Part of a small language model's weights.
Size: 13 layers, 9 heads of 32.
Training: a variant of SOAP for these matrices, 148M tokens, 4520 steps.
Each number is 128 + 32 x the weight over the matrix's rms, rounded and kept within 0 to 255. Layers, rows and columns count from 0. Numbers have three digits each.

# up: layer 6 MLP up, 768x192, rms 0.277, rows 342-401, columns 96-143
# down: layer 6 MLP down (transposed), 768x192, rms 0.288, rows 342-401, columns 96-143
up342:185096063146132110098154042204187096117129136096113127177129136165142110157086108130102165116116131131144145103207135089133144124129189137145123
down342:111214088099170081118125153058128098065114130146150092176131118143066136079151160106167135104101088139162113139098122065156135124123105093066164
up343:128153073161129150125111083192050094081145196113080122129096152145150136155140173123122146155106116140209089176134209168198091138131103192157119
down343:127109062182173156155134126159121141135096118115107099179043118107131153123090108192158162125074071081074091116168081142162124130154145143117139
up344:103133133160177145125094157124114162111102144138115134112086111063109146158160140156100125133087124127153108103106139147128057085174087152113155
down344:106105179153081139101103112116133094099090160123134128140169160127123103106101143080177135154112145123172103149145148133141116165160106107112142
up345:172121111142091084078138126144139149079124091101123125168130099142157158122097101147133142120116144151077179126085141177227127216077154156092098
down345:136087122118036137131168168113179161126108122094101116097104105124120143100074140131126096078103091169121082160149094108196113128119163183157133
up346:152174098140079153110151144123135076126081136152127168125081106076117084243108079122133129114137108158096120139134146184147132190190129109132108
down346:110177152128080147135107172150108158114056095161154128180164115109131138171130149117173173084078154111109197076173114231081164136136154083109154
up347:134136136135112129094108166118140138114202086068184133100086161137116180099178064117140153116105191111178132135140190110144150130116144139109105
down347:147140110168138138085115158123130155124126093155114135149060143116112101135114096132115116080124123101076128117142169109118147146141166097157109
up348:125166097103128143096079126102131112151131137126154076125159117072124150087104156179121104154145146165133172103132124086094169097124110069106059
down348:153099112155130189074128126101146131092100130126152138105147111119102094097132140182176096137104086167134103108137161115135123089192129165161172
up349:084166111136087139129162189139096145104105141101097129104141102143130120113118146152103210147145142135133117115166108104129148150102154083116071
down349:109111121156205150134151075188063129163073131113171169130166147073153123112134133124164144184119119184132149132133094152128175107108167144145137
up350:122166120121166098137071097163096185152094175099158155118201128085119144145084132105191123136112106113070119119136149086112125091124155102144148
down350:126111088082099148134065182129132145136071117142148157101117133071089147158097128153101091129162124132143103125121148170117156136066187128108134
up351:104129177141023163137127182092119106088111151127156111087070111137081139111111137159097107130158174114132183082124092132212144166115155141077145
down351:106133140163080116123153116136140104113135156164067184118114117111114169139093130126126090135075164073130127138159209123156071159212135079190160
up352:092096120149128119183123159109141155137150142119124154142142125096134162064122076162120114150084102143098191121113175132154105135132124137091125
down352:140139176110130172168158098107171182137087091100088087109104127126147133169128097134151125190176135082171152104152084129115132125098142104161182
up353:124089141111104079115104092124118134181133161131112087111096137119085127146097116205095095100101146122134139075132138154093136138119110130105140
down353:073098147127128165131073142106153138141128146145143136135113156146043150119022145130106148134122112121071087123132075084067123100145199095130139
up354:118155129110181031197132096184106157177212120109072140136138120122117138185108114126185126142106225171112146104099193112125104121054103203143201
down354:082163177131178140123130154094143084069184122138160122147111104172130191148082142080092106124089091134150093154114190031156164105165166060095140
up355:173076121055162173121173060123135093115194120138187113115084088064111172127117143117075164098143095108094093154149119119146080155132122109136161
down355:089043122140133105169129139137125146139059096147097109043159114130122144207089054119102153178138084148118113140130144111118123118148191065078099
up356:128089142126151146188117131132131102117166100142160077154107182079149146097128126101089111060118158128134143075158094102069055116080097150139092
down356:088147126171084149077159080147091107073120066097138106102091118101133071126095082161084100139121121146133168096195125144078113128095125145141119
up357:176241156093102128128210152090100141159133111146106078083159128151139179128136138138144115143134138150140123192144117179152135158136095128113136
down357:147068123100138142105168085130128078126148146136188077122087175123144120051140117108115078113161153090146150132136152071108146161110085139147100
up358:158115104211172099107069150172144149204141086143119097152073120126130087174124132175125112057127126112091097121181116127116128113035115088113108
down358:109093117109124081176129130162119061075137145170135119167184121165153136108151108114108122102112191103099106115118114145149103120125168146176136
up359:094169202189064089085138160107129102171179146110161080120104137117170067078100132114148126121069143068134141177112157141153114145134101105139096
down359:125117179102106138136139150133069126042135107106146190126144132129089072092164119128140117102150090122121119163105142128127122142152153131186113
up360:156162116132174130105163112082173132191156087195146143090125168153059090139075185085076151154148098118114118168121104081129075128133122126080140
down360:124107121101141154222138097147136124152085172110148128139159163078172097107145095154164142112140139169119118101138122104136166121115142194112147
up361:111140146110091110095114183117128079112164113055138128117086121103090071110099116122100124106102187075100110197089101149139129137118102150194164
down361:119075113109140116143112135152113157131110119123120112127134120117139107140092129164151109102120150109134079151105143123075112156133099085159129
up362:213167157187144152176087073166138076104128133122095110150150080081136077137142123112149087155106097090122117113121111087097171239084090115118199
down362:160164128149063145096119194101144104102180103142152153144091105097117111142075146120177121096086099061107105072159121145089099089099092172087121
up363:119118084089088148148162098084089117182086102101115165144127110172170128164173179144172094093126121198130137155124109097134123134137185183091193
down363:133093151119099139170093152146146162161145151159205153095155108083130098118146116180205163137144130120070093170059140158100089089107124177156115
up364:153121105173112142129191172114073140113133170153090142103058214135151101149147163070078143140098135148145117154084153163096139136142093052122112
down364:133206119145083119118085128138149117161121125068149123076116172148103124110100137160075151075149139109144121061129139152128170159102030130154106
up365:082086180141137120078190125108092094153103175098179109104057170120109134140142138131092158195169108107102092153126178127158117150119131070121134
down365:124054120065142047106092123130047125115074129138122157110134153115173085107079132186133116161081156145052146085110192111147059137104115106093105
up366:118166158140144168119192158148164172087104117109178122082081149143116143163125116113105115167222140165112150068164108127123156107139104129125138
down366:152184144158132154071135074142186111118122143066062107134186127103115154178122086149126123160065107141116099073155115117108082108181163148131175
up367:163164161119141125148099081155128164143118105137127176128097142077127098149194123106149146069192142116234152137136117105165132217149118132138147
down367:184109150105110127176130121128152127088129178129090173162154121186131139150130094137127146134110145157191148097186119134071125137086122134167171
up368:071183114121059131125095168150099151144150099088116109093066131181151128097111076091085125151165108072063120071123121121104156110098137116132191
down368:105122123136152155172091175169130064105202130126126098129143071110106158118107171080148136155067137153162087084138108097113117101153212205148228
up369:130100136161080117129175146098138137146177111124118128080190151054081170129110129096155139136171151149142159160114124092151104151104134178143154
down369:107099103137136113159120111097078124128151172097097166151071114116060178197134136110155148111174124114167145174132175092106172140068157166123104
up370:144116123171105066174086145164126128156130099174121176115204154145143112143124160108109074123138148147175161137137140099128118134100181142129126
down370:139162109109112121163117055143155180084110147132136229138138168170118163126141135140135127130163152141205101104134081115129092129125143165106130
up371:124214159147117124095076162136136162132060125124126168131132156164147169136139141124139121104122114117168152143110159084120146091147106127140171
down371:155185137090126174094145164101143159141148122079152149137151138125136142080168105105134140121077162164164099092092097119158127163179130149095081
up372:149125061146111163119218099117163128122172087115146110181125099144147128139141172105114124136081080070147111072100059156172162134144133134089165
down372:115124118078128088128147137162127118087129140097110143063116180083106110107114110182111194112122140166125108099107174184129187139124055097120152
up373:120195113145185106111151139143135142153150156130136094124087098118165122146052146090137080080087132122122108074136049104095118134075179117129088
down373:122130084154130138109119129137097175084152170095198131117138180133128117118139045147141103125108122130166144115155133135120143133140086075143093
up374:116058128194153137141153125146152068120206109162191120164137144175163084114177144111097057144168186095087081127091122166073149131113142146107106
down374:134078122119101106125125140112106016142082114180166135143125101188087103120124154066132156154166179071092111171117089103096045151141117092159104
up375:132160174123114161163100101116134129174163170122142097126150127158135150150137131089125135167053145082145170139176163134142156144080115136131101
down375:105083128087151102128122133103158143105108122126132105126178124102124126117102179161148082161158076136125137177188106097142155108107143126087145
up376:062129110168176151090080111128059137167142113124165166113146192072106134160123072168071147143088106149122139149151132140147193102095087085171147
down376:140133147157096122129040095110154122115149178132147159187108093079068151128116070168075190097088083135192100090072127176116158117093114109102070
up377:117181134105110132103125072183135121123136097135127116139143133133100103161096136166151114105169142123142148160127167175111169133123117163109118
down377:106130152117061152137134136201156109083122063103149084144140106078113152137127127131112101121131116107106120117133118136161156107144140138114092
up378:130104079162142090074148193127120097044214146127133165115114150122110176158125130136094113188109134092097141110115129134115121130115185179133140
down378:172117123119153114186153162156125179105131121080127128103136178156167140125179142118123093119125169155090107122118110055166116100099103154119097
up379:142081166181133113151177109150084113120103071130146149170161078174198104129141128101075148135113105108091106131108145116135140156116106134118102
down379:083111057156136118098111104088129101140161138117132210084159122116153172148155125117103148086111056142098091189145153099161132144114072093135135
up380:101145160113163149148206175205135126127175095112189117151109190179149149141161143138069091096145170197144113136085136184110140044170149111111141
down380:112149069068149091122084123124115155090062111177163079094135138093131094139114124175183128135147139090133100124148232127104136068089192056121079
up381:144144117066096161139142116063129071102146101122097135167161119147140096107095177104074134141122103144104127095109177122133139132141081084138152
down381:160128133106105179153108114152105155139160170161114111079071124135130126183133082163176148079141081136122149168108096110137132116087106116114098
up382:139036093133172130159033113095115192189197095161176160113116147121170109154109113081103101117116137163103151185160107140099124076087129113134127
down382:112059147128119155055075075121148085136155138107115126174123153088136144061134147098080108075099143155105234137143134074070125117093136172119091
up383:147089119187137097210206137160085114136120131200121118133088088102130102101123155142156095081100128111201082135153122161141121120114128138126099
down383:172085116128106149097136117180107152107139136108127086146082147134114214157162130160133121169151118110188103090153103120087142145187169125108123
up384:102100175135114141179135156116077112125171132067122164167107145126203114177068070160114108152112167129178102152158114091095154126063127110142112
down384:070144126108091145128139078145162114127108136132087190184188131139103158071110157049078139139096188135104075143177078147162109127183151147175007
up385:139139121116157100154110092109097183171107079102072167118146098128108120108137067117106088136128111177173135178142104179128135140038150115105097
down385:120153180113159082149174116170160137176133126252136116156039109098110115085157105152144126095105104059131132108142089192118146143124091111158102
up386:133138153116154079190146131130151189120158130103139122211170135201159111169109114087099106094144195119149154109165165149101075180164174152162133
down386:108150103149123095089117101144072130131175119100177154090144192158137125189099089169077091151140151121126117187118071079115095148139104090148054
up387:119122111086084126177175117128109144097176116152168083083152140093145104148134194156158117056130137128077148150113189115207149121125137101090046
down387:163116182119092171176112188097092136103177112226170152109155155079152110117159112111099148136121132132096075127150158176143124123108093099128114
up388:110144115084149129154144112116152061122093087103131141183156092131084140195113143201104123136122143106167127144118098155154157207076158126141161
down388:154119132155106097170179095105158128170110040161128167196121068105109130148101083126080139194127116147144122087149093076149207181113191146148097
up389:124097162090138154181186152142177135181135037117179149107025128128116074120122103172088110153109147148099082159093141123135111145050115117067175
down389:100098158135095150055172114096132067162124128134113142128060122115110059140063124159150099072077131111128118136140165160119121130122108125150194
up390:129126057132138117145127040179158152145155090126120132124115136130147130111107130103144118217100137165154138120129107104139140195130121089159169
down390:099140068077131180106120173115179163131120136127140129120126126091169142063137170155057123227157131113086137083131157136074099158120088123120132
up391:085079141189112129136095097126139160145129096187177153104172106127119135090094106181104119148135171125086141141166121127127143120079153061141091
down391:135107145182205099121107096103175158124119115140125099130174117151113153075122086127154150113147129098104111196111113128153135143116103157171097
up392:111116107123122070123085145111110157108132126171125107056081142185191122157106158129086144103100104060137147175157121129152128147135110124172170
down392:152111168211134119147118162112132163105159138191087159172110119109124142171067139091097153102173130149117112148095190141147122146072070140143137
up393:091131108128165208077178102096143154136114159107135083085108084101103165088190156171152112100117152184111100150089124139118156148129166172083119
down393:158142095119117096164090084170130150071163120116095084118134186171089166179130080112114108101074139100069170111125088130153146145144135087138201
up394:082130198087197182129104122174173142098160140195175134078110161162114171143141132168139139081163108118120093108173086126105093120110148155107110
down394:150110172097164125136145078175127157125120114133085118136106152127082184106118079063115116110136123130136165150100165125152180138170171123079112
up395:125151105135126150108126165130111129095100110108155107130085149150119117160178139051127177120164175054076178117092081105149106138180123149178079
down395:066167116162126150091163178147116144169102105118162150112172130077087082156148109120107172110154136135136158091132197177110084197126134118100139
up396:098133113147127210105176155081100130077064085161134099113137122094188121156105109068108136167096170142103164121111165167123153154072144167111144
down396:042131152111132163105182157122145146132092108102077134161196196157127119138133155130161190174147096149124105123126144145127132122158143142083166
up397:140105130146147175136139163145099113085115140074134097120093139090149077121168118132120165127122145124111126106095117119114106146175119092139102
down397:094051110103121164121181139190151194091165112142148109100123088108077136107175064204124101083085197156141110139089105136177123164164140176144175
up398:094156142107106153101228159136151076111157171145148121135124150140125157121132140074151069095080112138133093161093083098111217127160175121083089
down398:119138147138126068169127084127119124133120172069101154113108195134146123043098193142152137138155161086082111139106134152138149138157068144128096
up399:111127134198181207151097142104099132105176116089104095136138071148147186140114155171158150138143159124118150128119142101132120137149139146123141
down399:101144078109129120159152133097126184087161152112137147117092140098077149158149120123069148120138160150089117208139125107163161087154140116141099
up400:106137161095168123119115116074135132161104127119117161111056075140136158135155122090158108149138149116155095140067182118178131141140105143173113
down400:125087105041141106129138149090101109131145147101154136137073135141131097153149122114140119127164153150090099155127171061086072084132117140132082
up401:128138166207075111054141118151162099200145163182240134094135140088114099154140145116129187107027106095056116140084120093150098072102102121117133
down401:086115146142148094185218183063128129164109094095147126168118150079166114149173100166114111145100183166126137081123137154170105095118171136155109